Weights of a small GPT-style language model, trained from scratch on English Wikipedia.
Size: 12 layers, width 768, 12 heads of 64, MLP 2048 SwiGLU, 110M parameters.
Each number is 50 + 12 x the weight over its row's rms, rounded and kept within 0 to 99. Layers, rows and columns count from 0. The size before them is the row's rms in percent of the matrix's.

# layer 8 MLP down (transposed), 2048x768, rms 0.0322, rows 302-310, columns 0-255
108:49 47 50 47 60 47 44 50 52 44 59 66 47 53 31 39 58 43 60 22 57 39 37 65 52 50 48 99 43 45 52 41 56 46 44 35 63 59 45 52 45 57 39 53 31 42 77 54 59 58 60 28 41 12 41 45 57 45 32 53 65 31 52 50 33 59 47 28 73 51 54 49 54 47 49 51 52 40 67 65 63 64 46 55 58 49 29 46 56 66 36 46 47 51 74 42 58 60 48 73 53 38 37 34 46 41 57 65 47 39 61 33 62 57 38 50 56 47 18 45 36 35 43 17 43 35 56 46 63 48 59 49 44 41 43 34 67 56 29 49 44 58 53 41 50 41 71 78 63 43 60 52 47 61 58 38 33 51 58 40 29 50 58 64 45 52 59 57 40 55 61 65 32 53 57 65 54 34 44 44 57 43 54 53 48 59 68 33 65 60 42 46 29 41 64 62 71 28 50 51 44 60 64 33 53 55 80 46 38 48 43 45 43 44 38 32 64 51 41 67 48 67 57 46 47 42 27 65 30 48 66 46 46 56 36 78 39 43 56 65 58 33 69 58 55 53 46 46 55 45 63 65 41 43 50 49
101:61 57 61 57 71 62 73 59 36 38 55 56 55 44 59 70 41 50 48 46 61 52 63 55 67 40 74 71 53 67 53 79 46 55 53 46 54 29 35 52 52 68 50 70 61 51 64 54 49 63 67 61 51 56 39 45 72 58 50 48 46 76 61 68 40 48 77 34 45 54 33 63 64 57 40 61 57 65 50 67 40 55 61 73 52 42 70 39 40 55 40 55 55 66 62 65 45 60 38 43 49 46 59 49 39 54 37 70 53 58 35 57 49 31 61 51 26 51 81 21 52 34 67 57 47 44 57 46 34 46 28 37 56 65 56 56 40 46 53 44 60 49 40 43 47 68 54 45 46 55 50 36 51 62 40 61 35 49 52 40 48 28 56 46 44 40 35 52 67 30 40 36 52 53 71 52 66 48 50 35 78 22 62 47 51 49 44 63 56 38 43 54 60 25 37 39 55 43 38 53 30 29 44 52 61 61 67 65 76 53 50 61 52 53 47 65 47 47 20 38 57 46 77 72 59 68 31 35 57 24 48 47 46 65 43 49 70 74 45 38 52 56 49 53 54 52 42 46 53 38 51 36 56 41 48 45
105:49 48 69 41 41 44 49 35 47 45 62 65 40 53 50 50 44 20 56 35 70 42 33 52 37 58 56 38 33 53 36 49 62 57 47 28 53 61 52 38 65 45 62 36 46 59 61 58 42 58 65 60 42 57 36 47 46 51 39 42 49 59 54 61 39 39 55 59 41 37 47 25 54 56 67 93 50 31 66 58 68 61 50 34 54 45 54 48 44 60 52 60 56 50 50 63 44 58 46 60 58 43 61 58 55 46 44 33 36 28 53 45 64 67 39 31 38 51 38 51 63 67 51 33 13 44 54 57 45 60 58 45 39 53 45 47 66 44 75 57 51 36 54 57 54 48 53 76 58 65 27 53 32 59 45 51 45 24 41 63 46 50 61 45 50 32 56 43 58 56 46 44 68 53 57 58 49 74 32 60 59 33 45 25 42 61 39 65 35 73 61 37 55 19 57 41 58 51 56 45 33 42 57 46 52 52 27 65 57 66 82 50 59 45 42 58 53 59 45 46 63 36 47 62 59 37 57 38 41 32 63 41 48 68 51 51 53 51 49 72 49 40 24 49 60 50 35 64 35 66 65 38 44 45 43 40
100:62 51 39 41 65 49 62 77 58 63 45 63 56 53 36 34 39 43 52 55 56 39 50 39 40 54 31 51 66 37 61 56 56 64 60 47 49 59 63 40 32 58 37 60 44 67 68 48 63 47 48 40 50 39 56 54 56 48 59 46 52 57 43 24 48 48 48 28 55 46 64 47 47 53 44 40 64 63 69 68 50 56 59 80 60 52 26 34 43 55 66 58 41 57 64 30 42 62 49 46 42 28 57 35 46 46 68 76 42 72 46 53 37 66 43 44 53 47 27 20 59 44 51 49 53 60 34 34 48 43 46 74 50 25 64 64 58 70 52 64 48 57 40 54 39 33 37 60 64 43 53 22 64 40 49 62 48 53 55 38 63 61 71 50 67 68 47 56 65 68 68 39 58 44 68 38 38 57 46 52 53 53 30 63 26 57 50 44 50 38 60 41 61 60 53 58 46 69 52 35 48 66 50 51 24 39 41 51 49 59 65 59 40 46 43 48 47 55 49 57 54 53 74 61 52 59 52 53 73 45 60 41 34 52 37 59 67 34 55 45 42 37 28 28 65 38 37 52 55 40 54 37 68 41 55 27
094:62 52 35 62 41 44 57 34 54 61 38 59 33 80 50 58 76 71 39 54 87 50 47 45 43 43 58 28 42 52 50 61 39 44 62 52 72 42 72 56 32 64 50 52 41 49 64 24 47 48 46 56 45 54 32 52 28 39 59 50 57 50 55 52 57 57 39 41 49 56 66 53 44 44 57 62 67 70 71 41 63 57 33 40 61 45 47 48 70 48 46 60 60 54 53 44 33 52 33 39 65 37 38 38 43 49 39 67 30 52 59 48 45 50 36 46 49 70 45 56 57 62 34 61 62 55 68 38 45 58 51 29 63 55 42 44 62 56 54 32 54 43 65 57 41 67 52 61 39 66 27 59 59 61 56 54 48 44 46 43 48 23 42 29 41 50 64 60 40 39 53 48 48 50 33 45 65 70 19 65 30 63 46 46 38 52 44 75 48 57 43 48 43 54 44 40 72 49 62 39 40 64 45 25 53 53 51 30 58 37 62 46 40 55 40 71 52 61 66 47 36 54 42 33 39 61 52 42 38 58 64 55 51 59 47 27 35 33 43 57 51 28 45 32 42 38 53 46 37 57 70 47 56 41 26 69
100:60 26 37 58 54 40 68 49 41 54 54 56 44 46 55 47 70 42 37 69 56 49 63 48 50 47 27 39 42 44 40 46 34 61 53 63 65 42 48 39 62 64 61 66 52 63 46 43 31 67 47 55 47 29 49 58 57 63 34 57 34 44 52 50 38 44 44 41 48 68 65 58 36 89 52 37 45 56 44 41 52 42 45 71 40 58 43 34 40 73 48 53 48 67 51 57 35 53 48 62 54 48 41 56 42 45 64 43 65 50 56 48 41 53 55 50 64 56 54 65 45 57 65 55 52 32 56 49 79 52 50 66 66 56 50 47 62 66 48 49 53 55 63 61 48 53 62 50 43 51 43 36 39 55 61 75 36 34 52 43 35 57 35 68 63 49 62 57 33 62 46 62 55 50 63 53 61 55 63 32 59 48 49 29 58 44 64 63 49 50 44 48 29 56 61 77 63 59 39 42 60 48 48 42 38 44 48 40 62 62 35 43 74 50 47 62 62 62 48 59 44 38 52 33 51 54 64 43 47 51 71 36 54 29 78 44 46 45 52 19 36 36 33 52 78 67 57 56 60 38 62 37 48 48 30 55
101:37 32 40 64 30 48 47 67 26 43 51 49 61 32 57 56 66 49 43 77 34 41 23 47 77 56 30 64 50 50 51 42 30 33 63 33 50 55 64 50 46 34 54 41 37 66 53 36 52 54 59 33 48 42 70 53 49 44 61 70 58 53 42 75 37 35 50 47 69 36 42 43 21 32 57 52 56 41 70 52 34 60 48 34 43 59 66 63 45 52 60 37 50 74 25 55 50 54 65 55 62 56 51 59 45 53 46 31 56 35 59 23 57 31 68 39 43 46 53 40 55 52 42 41 56 30 28 33 58 61 44 57 29 49 48 41 57 61 47 32 50 42 65 40 24 37 62 51 57 59 52 37 75 47 50 52 42 38 45 68 39 53 17 37 40 37 31 44 29 54 58 62 40 58 49 50 45 49 40 46 37 64 34 74 70 41 55 57 56 54 55 32 54 61 57 66 54 56 54 45 58 28 59 48 68 24 47 62 49 41 56 54 65 56 35 49 51 58 58 50 43 60 75 35 26 47 45 55 36 70 52 46 51 45 63 40 30 45 57 31 39 50 61 44 45 59 48 68 56 65 53 22 48 57 51 34
100:38 55 38 29 74 40 53 55 41 43 27 41 35 38 59 36 52 47 61 37 58 53 47 56 34 58 54 41 47 63 27 24 62 61 40 36 45 39 66 55 60 46 64 52 27 51 55 60 68 53 46 55 57 52 66 64 24 65 52 45 75 64 66 44 50 45 64 70 57 55 73 61 40 71 52 53 61 70 46 56 62 44 41 49 51 37 45 78 41 56 57 51 45 48 43 51 46 31 34 39 60 46 42 55 57 33 63 47 56 42 60 29 47 55 61 68 52 21 41 47 41 49 66 50 70 49 70 38 43 66 34 58 52 31 51 49 69 46 68 44 59 16 38 54 48 48 37 50 70 58 61 41 49 45 37 41 60 76 60 40 33 60 37 57 36 65 52 40 68 50 52 53 46 39 52 50 56 63 51 57 28 64 37 46 52 52 46 49 72 55 65 60 64 52 53 37 56 57 59 37 62 49 70 49 55 50 48 67 49 56 34 64 52 74 50 55 53 54 51 50 55 54 46 51 55 76 38 41 46 34 32 34 46 56 42 56 54 51 39 53 61 62 56 40 45 53 53 40 34 69 40 52 65 43 65 49
096:57 51 00 51 40 29 36 55 44 31 51 51 51 61 44 58 40 65 65 44 60 50 57 60 61 55 66 63 45 52 46 46 32 58 56 46 55 43 70 44 54 64 65 54 48 43 46 60 49 44 50 54 59 56 39 43 43 54 52 38 77 35 39 54 60 54 49 53 63 64 46 46 44 40 54 50 42 46 43 52 36 64 50 49 40 58 65 69 52 64 74 36 74 63 58 48 42 50 53 53 54 76 68 54 49 65 65 65 51 34 53 39 43 48 70 54 45 59 61 66 37 54 46 37 42 56 57 36 56 15 46 49 60 55 54 40 51 59 54 59 35 39 51 58 48 52 53 58 49 46 50 62 53 70 30 69 37 50 55 53 68 54 48 81 78 58 55 55 54 60 51 31 57 62 43 45 66 61 64 56 42 41 62 37 64 56 56 53 45 37 55 58 61 50 50 67 49 50 63 61 54 36 70 42 51 24 31 59 61 41 42 53 56 49 51 35 49 24 45 56 44 47 70 60 44 58 45 57 34 51 56 28 29 42 45 29 55 50 48 39 52 43 35 69 50 66 35 62 57 35 67 35 56 47 27 62
# layer 8 MLP gate, 2048x768, rms 0.0322, rows 303-311, columns 0-255
101:49 51 54 54 54 69 59 51 53 40 59 50 57 42 40 73 69 56 33 50 48 66 50 63 58 55 34 48 62 48 29 69 62 70 24 35 63 54 55 36 47 40 54 58 72 45 72 52 63 53 50 57 36 48 37 52 43 49 11 57 49 60 56 52 39 57 35 35 41 49 57 57 61 62 50 59 65 29 40 63 44 66 41 53 42 49 60 60 64 46 51 30 52 59 51 76 34 36 79 44 55 43 46 50 54 39 41 61 42 21 51 46 50 42 36 36 46 71 73 37 69 51 44 45 54 54 58 55 61 55 26 36 35 72 46 59 45 52 56 44 48 51 55 51 46 37 52 58 48 52 48 43 50 34 46 63 79 49 64 50 46 38 55 53 48 44 39 70 51 30 44 62 43 36 34 62 55 31 44 43 65 62 52 64 53 36 41 43 42 31 41 50 49 22 57 44 59 44 44 46 66 27 63 48 67 46 59 46 41 47 40 39 34 33 49 65 53 47 18 56 39 61 37 47 60 65 55 57 53 47 29 60 52 53 43 63 71 44 43 58 56 63 39 55 43 53 52 60 23 41 77 56 66 57 57 39
100:49 59 70 47 34 46 35 70 44 58 54 59 48 55 40 59 44 42 52 42 45 34 48 52 59 71 56 53 43 40 58 46 43 53 52 35 53 29 52 48 44 45 37 50 63 36 32 50 51 20 70 49 54 63 48 33 38 51 31 60 51 56 58 42 43 49 39 41 46 38 39 44 27 45 52 48 50 43 41 43 38 43 30 49 37 44 47 39 47 44 57 34 43 29 25 43 63 59 55 60 52 77 45 60 34 62 45 54 23 36 39 40 55 39 59 50 46 57 47 32 44 40 77 30 46 31 50 47 51 58 70 51 56 54 53 51 46 58 63 43 32 39 48 45 38 30 33 66 44 83 57 67 64 67 49 39 21 37 53 44 44 66 45 65 34 60 50 56 42 38 58 48 48 56 50 46 50 45 52 56 58 28 33 49 62 44 37 49 67 47 51 44 58 57 46 34 70 59 41 58 36 41 35 46 54 63 48 40 64 44 52 48 33 64 56 70 63 32 42 49 52 30 54 60 54 58 51 48 52 49 39 56 52 64 44 50 47 40 48 49 25 83 60 60 58 62 48 52 61 52 31 42 52 25 37 47
103:32 42 19 32 62 49 56 64 54 44 48 56 67 39 32 30 60 52 30 50 50 48 63 56 53 32 49 27 49 78 57 37 45 62 45 46 36 59 48 30 34 64 43 38 32 49 55 49 66 51 51 57 64 54 59 42 41 62 40 50 36 57 48 37 62 48 49 67 81 51 53 38 52 31 40 48 51 46 70 40 61 63 36 52 62 29 50 60 53 62 36 46 60 32 43 73 69 36 37 56 46 73 49 50 54 60 44 62 50 39 42 37 28 53 52 54 46 18 68 55 51 46 48 64 55 70 49 44 51 54 56 43 49 59 57 65 46 61 46 40 51 38 47 60 71 48 37 35 36 31 47 24 65 38 41 43 27 42 54 50 73 69 47 52 65 72 58 52 59 47 68 58 66 80 40 58 48 59 41 48 60 47 44 59 55 52 44 66 62 43 45 42 49 55 54 39 28 30 57 48 71 50 49 32 40 32 75 39 56 41 51 63 52 73 39 60 62 43 39 46 74 54 80 52 51 57 61 58 44 25 56 38 42 59 56 55 59 35 63 37 49 34 53 57 35 45 55 46 54 37 60 48 42 40 62 24
097:49 66 45 49 52 47 48 53 68 53 38 45 56 41 31 38 52 69 56 55 57 66 67 61 54 48 69 39 47 41 44 33 41 50 41 43 76 33 64 68 41 49 55 38 46 60 57 44 50 50 52 42 57 48 14 61 34 44 23 66 54 45 50 44 63 67 62 52 40 45 40 45 49 67 28 59 62 50 33 39 45 50 35 69 32 62 23 67 32 46 72 70 58 48 37 38 21 42 47 47 56 45 63 50 27 72 34 67 51 54 49 55 49 46 59 54 49 53 53 64 40 62 43 60 50 54 33 76 42 42 30 43 53 42 56 61 60 47 29 45 56 46 32 46 51 57 50 49 46 58 50 38 57 64 47 51 51 57 74 44 55 51 33 23 46 49 37 48 43 50 65 52 41 49 47 55 41 58 38 29 53 75 52 26 49 42 48 64 40 60 59 51 61 72 31 52 40 62 61 44 63 47 36 51 50 59 56 51 40 32 43 33 35 19 39 59 57 62 45 34 50 57 61 67 52 50 52 42 39 53 50 51 35 73 64 36 42 59 46 50 48 52 58 70 43 63 61 59 40 71 65 33 39 50 35 54
097:42 45 69 47 37 63 33 22 61 52 53 50 47 67 33 41 46 59 65 74 53 25 45 62 39 60 26 35 48 23 47 64 53 46 66 67 45 54 66 25 69 49 43 38 48 42 32 39 55 34 47 32 81 79 52 62 56 56 18 31 47 33 48 37 51 52 48 37 31 42 43 27 52 43 82 41 55 29 57 51 81 62 64 48 40 29 42 55 49 56 43 47 60 47 53 52 67 58 67 52 43 34 51 51 40 48 39 48 27 51 34 67 69 40 55 52 50 45 59 42 24 71 48 50 61 41 63 45 59 39 62 49 42 65 51 65 48 49 62 41 45 62 17 39 61 52 46 50 37 67 72 42 49 58 60 55 63 70 65 45 53 52 64 54 34 76 46 39 70 30 55 52 22 53 66 71 45 55 42 45 38 68 41 62 66 64 45 45 46 43 49 41 56 42 52 58 44 69 63 40 42 39 51 48 57 56 49 32 73 61 54 52 55 42 44 70 62 35 52 52 31 45 40 42 44 62 48 45 49 53 54 50 39 33 55 48 55 63 50 45 42 37 58 34 78 53 27 56 42 43 56 50 36 40 53 42
101:57 79 27 56 40 77 52 28 54 75 43 38 62 62 62 44 54 51 58 48 35 76 32 47 52 58 64 24 48 59 57 62 50 50 61 48 60 33 71 48 39 66 59 48 50 57 34 75 48 78 33 25 61 45 34 53 44 57 58 29 49 65 63 58 49 47 27 45 25 50 48 45 47 23 31 51 44 56 41 62 72 36 38 52 59 75 67 42 51 38 58 50 62 54 57 37 43 50 30 56 35 62 49 55 56 55 77 30 54 49 44 47 41 70 72 50 53 56 60 64 30 47 55 48 58 49 51 42 37 50 59 42 38 51 49 56 49 29 40 43 40 34 73 39 66 53 52 64 51 36 61 46 36 45 67 56 46 51 49 63 49 35 43 39 36 66 52 45 91 49 48 39 40 54 59 28 58 66 58 56 63 53 57 60 60 87 48 37 56 65 28 57 44 46 24 43 71 53 50 59 51 38 52 57 29 48 67 36 60 50 34 46 39 55 48 39 46 60 46 50 56 41 51 50 57 38 55 32 58 53 42 57 61 63 64 62 60 49 54 61 32 31 52 32 47 62 49 34 39 37 48 49 32 47 38 51
097:60 38 38 54 58 36 25 45 53 48 58 58 52 44 38 48 49 57 53 48 57 45 60 34 50 24 68 43 54 71 46 26 53 51 67 42 63 43 44 61 34 57 56 43 33 46 68 41 51 57 35 63 41 52 59 51 54 55 59 44 67 67 81 57 39 45 33 75 43 43 57 58 65 61 57 62 40 56 61 46 49 45 57 50 51 45 53 54 42 45 58 60 46 25 59 56 45 41 55 63 31 51 37 51 55 54 56 41 35 35 62 49 26 55 37 49 39 51 51 42 65 64 69 56 59 28 51 44 60 53 62 33 52 48 57 59 27 43 55 47 43 41 57 72 56 55 54 21 49 40 56 58 46 39 56 26 42 64 49 49 67 49 31 76 47 62 51 28 41 58 29 53 42 46 65 26 61 42 43 48 50 56 41 51 41 66 45 70 43 67 56 63 52 66 43 44 63 70 36 60 30 64 53 29 74 52 55 55 56 54 39 25 45 45 51 60 62 57 52 55 55 55 57 22 58 56 55 50 56 41 37 53 31 67 60 54 65 54 49 49 43 39 53 43 67 59 42 49 29 48 32 61 57 41 46 45
093:55 43 61 49 61 62 37 50 24 70 46 43 40 53 48 63 35 42 25 47 42 52 70 73 48 50 51 42 50 54 26 55 52 51 29 63 36 47 47 56 19 44 43 36 56 38 42 53 46 46 37 37 39 58 32 59 68 47 70 54 67 54 46 51 60 36 29 44 31 60 54 67 56 65 47 76 67 54 41 64 39 43 37 44 57 39 49 57 31 39 47 59 42 52 38 40 55 55 67 59 66 58 52 51 45 40 46 39 51 46 75 52 47 54 33 54 39 51 50 48 50 32 55 49 71 63 49 44 60 48 53 55 54 52 43 54 29 63 35 58 60 33 51 58 41 32 44 39 56 49 58 40 32 29 39 66 53 61 44 42 66 40 51 66 53 36 34 37 62 60 61 25 41 20 55 57 46 46 44 42 46 63 45 57 30 57 58 36 46 78 26 47 44 54 50 44 76 57 54 48 50 56 53 42 50 75 32 69 66 73 66 54 46 45 52 66 33 34 53 62 53 53 27 31 51 48 56 49 56 42 70 62 41 47 43 43 47 59 70 29 77 28 44 69 21 52 25 62 65 52 53 69 45 65 38 67
100:23 69 40 42 52 31 67 62 43 49 53 40 34 32 61 48 46 42 43 42 71 48 64 66 42 62 40 31 61 51 53 54 52 58 52 64 55 51 48 42 63 57 50 37 54 70 47 48 52 57 55 47 44 60 49 29 39 54 29 53 49 30 38 55 43 60 53 44 55 48 45 51 47 67 51 50 66 44 49 52 64 36 73 56 59 45 54 56 41 43 37 63 31 50 37 52 64 59 67 73 61 49 62 74 27 56 63 54 45 44 50 73 38 45 30 50 40 35 52 23 59 50 35 49 62 47 36 56 75 32 64 29 38 37 72 41 43 50 53 68 63 48 44 53 63 43 52 51 59 53 53 69 46 43 55 46 59 61 44 48 78 70 45 41 50 56 41 51 84 50 67 66 51 50 50 16 35 18 54 45 60 58 66 52 56 52 58 45 48 29 55 59 52 44 32 67 22 61 59 52 53 57 40 58 44 39 53 43 47 45 58 53 38 35 56 64 33 64 41 63 50 48 60 77 52 44 59 31 42 51 30 39 44 50 57 64 46 58 34 68 64 59 69 47 54 44 43 56 47 28 41 59 45 66 47 41
# layer 8 MLP up, 2048x768, rms 0.0322, rows 303-311, columns 0-255
099:39 56 56 44 55 68 66 50 17 50 72 56 65 59 49 57 26 62 43 43 61 43 66 25 53 52 47 49 34 73 40 33 52 46 48 52 54 45 38 41 56 51 40 54 47 49 69 60 31 52 51 65 45 67 53 37 29 72 57 50 48 64 64 76 44 50 46 41 32 73 42 54 44 58 41 70 57 55 53 69 41 49 30 41 46 48 48 48 50 47 46 39 26 33 55 76 31 49 60 58 58 58 48 69 66 57 50 46 52 47 31 44 43 37 46 46 66 62 67 61 39 65 42 45 70 54 60 58 35 64 41 34 55 49 54 34 29 55 57 37 39 52 58 48 62 32 62 37 38 60 24 26 61 36 46 49 53 56 55 39 54 38 58 66 49 48 42 58 65 32 59 57 46 56 69 67 45 47 37 33 58 47 30 38 49 61 48 60 64 40 67 59 54 56 57 33 57 59 39 23 43 57 55 54 56 51 34 29 52 53 37 50 39 48 59 49 16 53 34 65 53 57 45 47 53 55 65 45 60 43 57 69 51 50 38 43 62 65 52 64 58 43 61 61 51 56 53 47 48 33 59 40 64 31 64 73
103:53 67 47 51 31 31 69 56 32 40 69 44 50 38 66 45 48 39 38 40 66 61 54 65 39 47 43 69 73 53 62 37 59 61 53 58 57 70 48 50 71 57 44 47 43 49 68 38 40 60 49 52 29 62 42 53 63 53 89 29 54 47 71 72 58 44 42 51 44 51 48 41 55 70 56 54 67 69 68 61 53 48 47 50 49 40 44 56 32 70 38 24 61 54 46 38 59 34 62 66 52 45 55 57 10 48 57 23 53 28 51 55 28 53 69 39 49 64 41 33 49 36 45 57 39 73 62 49 44 68 46 49 29 37 38 48 59 50 59 48 34 52 53 53 42 76 76 41 36 48 33 61 27 26 43 55 53 39 55 48 66 44 36 34 38 48 53 39 68 67 54 53 39 63 39 60 47 64 52 56 45 38 13 46 59 39 47 90 65 48 53 73 61 69 73 55 65 38 42 59 68 32 60 38 42 28 36 45 34 63 56 52 43 56 52 38 42 43 48 71 49 39 37 54 47 57 45 59 39 46 58 42 41 30 48 56 58 63 58 59 69 31 66 51 34 47 35 31 64 47 54 51 21 29 68 43
103:34 48 47 48 45 60 52 55 63 60 41 49 61 48 66 38 58 59 45 40 49 55 44 43 63 55 71 64 57 40 27 40 53 51 64 62 39 44 63 62 43 56 46 54 56 77 42 61 83 65 43 30 45 68 60 53 27 71 57 59 39 44 42 39 44 81 58 32 48 71 35 51 44 49 46 37 43 63 43 56 45 61 51 32 56 36 51 47 49 51 46 57 52 46 31 60 41 46 88 48 49 75 46 40 49 43 49 50 41 60 26 56 24 58 60 45 57 49 63 50 32 65 38 58 49 51 43 47 58 53 67 45 54 56 55 39 39 50 66 55 55 49 39 51 38 17 37 45 40 64 41 27 58 46 54 66 47 50 59 34 65 49 63 47 78 63 50 31 45 50 86 61 62 79 35 49 41 62 47 55 53 47 69 40 44 55 37 48 44 57 41 32 47 37 43 41 60 38 30 37 75 63 74 40 22 54 40 40 48 34 80 52 38 36 45 55 61 52 29 49 40 53 44 43 30 52 66 35 47 34 68 59 49 37 48 45 51 51 50 13 37 53 66 30 55 47 27 43 59 46 43 30 33 19 34 40
098:60 50 60 51 62 50 73 43 61 68 57 35 25 56 73 54 56 57 46 44 67 67 68 62 52 65 64 43 80 52 59 60 29 60 13 53 66 44 51 54 29 21 52 41 49 51 49 55 61 81 46 35 29 28 51 58 46 44 51 57 59 65 40 31 51 39 52 54 44 39 60 59 32 50 57 72 54 54 35 34 28 41 54 49 47 49 44 60 60 59 44 52 71 62 48 50 43 52 71 53 65 56 37 32 51 63 54 64 40 57 39 34 62 35 53 51 47 46 66 59 37 39 51 47 70 49 57 32 73 48 54 37 87 25 17 42 37 49 49 46 51 53 33 28 61 70 56 54 40 58 57 56 68 61 49 49 55 55 29 51 42 41 39 59 43 46 54 63 38 67 62 60 72 61 27 53 52 51 36 31 45 60 42 35 60 51 64 44 44 34 38 57 54 83 38 63 59 36 50 54 45 49 69 46 38 62 40 68 49 55 43 78 32 52 58 52 30 51 56 42 54 41 36 40 44 45 38 69 55 36 43 69 61 57 60 44 34 49 45 58 25 58 53 35 53 44 54 35 48 52 52 19 30 69 36 54
098:36 43 43 32 42 47 35 20 52 31 21 64 49 65 56 50 45 59 32 35 45 46 36 62 40 35 21 55 71 43 62 48 59 51 49 44 53 44 73 42 46 34 52 47 62 74 41 58 76 49 29 40 51 42 40 68 67 46 43 51 34 44 44 44 62 45 57 37 51 54 25 57 50 56 42 52 62 65 36 42 49 31 44 71 49 56 63 30 46 45 43 36 65 53 53 58 37 65 52 44 42 70 65 61 23 64 42 44 50 53 39 43 61 63 37 45 43 41 48 57 57 30 41 44 57 40 66 43 70 47 51 51 46 37 43 47 55 43 46 48 62 49 55 26 49 40 69 39 50 50 38 22 63 60 55 51 50 57 56 70 54 36 64 61 43 52 47 55 34 41 61 60 66 28 63 38 65 50 43 32 61 43 51 49 49 44 46 32 55 47 36 64 55 65 63 26 68 40 37 53 74 51 75 53 49 47 44 49 52 44 30 49 50 44 32 56 43 35 38 74 45 46 31 52 64 58 34 42 56 68 58 36 41 23 80 40 67 46 61 48 49 29 71 45 54 15 35 58 57 53 54 45 77 61 43 30
101:58 39 48 68 60 50 37 54 48 32 49 79 55 49 75 42 68 53 58 33 73 44 51 39 47 54 38 42 32 27 51 56 51 57 49 58 59 58 64 44 40 57 65 64 31 51 67 48 51 61 51 45 56 39 54 44 53 46 67 61 41 45 43 61 52 30 33 49 59 32 27 41 36 52 56 33 36 37 72 47 60 46 58 56 42 56 45 68 61 53 52 54 61 72 34 61 29 59 45 40 76 58 49 51 62 44 49 57 62 72 52 42 64 62 34 52 70 66 59 49 42 48 42 41 40 61 28 54 43 62 45 56 56 65 47 54 54 45 70 52 45 49 45 42 51 66 49 39 40 53 46 42 29 50 51 41 51 35 36 53 53 47 66 30 35 42 53 51 26 47 34 68 30 44 59 53 48 33 47 69 55 46 66 55 44 40 56 63 52 44 57 53 47 52 44 57 47 54 51 38 53 50 50 61 52 49 63 50 65 44 41 71 55 62 53 67 36 46 48 51 36 70 43 64 44 54 42 57 21 39 54 50 46 59 55 46 38 42 64 63 45 61 70 52 39 42 53 46 72 60 59 27 39 63 54 66
096:62 62 44 59 49 62 68 42 70 56 38 36 57 70 69 61 44 50 50 66 53 53 47 52 60 50 42 41 41 35 40 44 70 61 44 44 37 25 50 50 55 59 50 60 36 53 54 60 51 53 65 41 43 52 64 42 62 71 45 47 37 53 59 52 35 44 42 64 47 70 53 41 51 61 36 66 51 41 38 46 55 41 59 69 58 51 49 49 66 24 56 57 41 38 50 33 50 42 60 72 35 52 43 33 60 54 29 52 29 55 58 61 54 65 38 59 51 73 45 67 35 47 42 64 71 62 43 65 51 26 37 31 43 69 48 35 85 54 57 46 31 52 50 46 56 48 36 45 51 34 53 68 40 47 54 43 54 39 36 34 43 45 55 62 44 56 78 37 60 16 55 38 32 53 44 65 56 35 77 59 48 50 44 47 68 55 47 64 58 64 82 76 53 63 56 59 44 43 70 39 46 39 49 65 51 55 59 37 32 37 34 53 54 54 61 41 32 55 65 40 51 55 30 45 55 54 49 76 28 50 48 31 58 47 53 28 43 62 29 61 66 49 39 40 55 47 66 52 72 49 60 46 55 64 45 62
094:41 57 50 43 55 32 34 64 43 43 24 34 62 47 48 31 45 58 61 37 64 52 55 35 42 50 55 63 12 29 70 50 39 71 43 55 41 34 41 35 43 47 53 55 40 64 76 43 41 48 61 61 65 65 33 42 56 66 53 78 56 49 32 46 53 42 63 56 38 44 55 59 54 39 43 43 75 46 44 33 32 57 53 53 48 69 63 75 56 87 59 38 41 47 63 55 65 50 53 69 60 69 35 62 55 64 68 31 60 65 54 59 32 67 51 64 45 48 49 46 40 41 41 43 67 48 34 42 46 40 43 43 47 58 56 48 62 74 50 47 39 42 44 38 42 37 76 28 59 46 59 67 50 49 50 77 55 40 30 47 46 47 46 71 49 37 55 50 38 53 56 46 54 34 33 53 67 52 53 52 42 50 42 45 31 70 82 24 51 83 56 43 47 61 29 18 48 55 49 52 65 47 47 38 48 47 43 43 45 57 51 42 68 60 32 64 46 37 47 23 61 48 55 54 53 68 43 55 55 67 42 28 52 57 57 32 65 69 34 43 52 28 51 73 27 45 59 42 62 53 56 83 57 67 29 54
103:66 65 41 40 42 42 40 46 52 75 72 62 35 64 65 61 42 46 46 38 51 50 64 53 57 51 57 46 46 47 37 47 48 34 43 66 51 48 61 23 52 47 47 66 54 56 56 55 54 38 49 64 63 60 36 42 50 39 52 60 48 42 40 58 60 43 60 50 56 63 36 34 70 27 55 53 64 41 52 50 49 62 61 20 59 62 48 47 66 35 49 48 52 53 40 55 52 60 53 48 53 71 49 44 50 60 40 57 40 50 62 63 41 66 39 38 48 49 54 47 50 37 56 50 57 59 40 65 45 65 56 48 66 41 49 48 34 61 52 68 58 70 51 46 43 59 65 47 27 53 34 75 51 51 60 61 68 62 42 25 48 46 63 40 63 40 47 44 60 46 59 66 43 50 54 58 51 46 66 39 45 30 77 32 71 62 55 70 49 34 45 46 43 84 45 44 66 59 47 42 49 50 49 47 53 61 51 58 46 40 53 24 52 40 50 51 44 61 49 27 36 52 69 56 60 40 63 67 42 38 45 37 63 59 50 41 73 77 52 49 26 67 54 45 66 57 29 54 36 42 61 50 47 64 38 66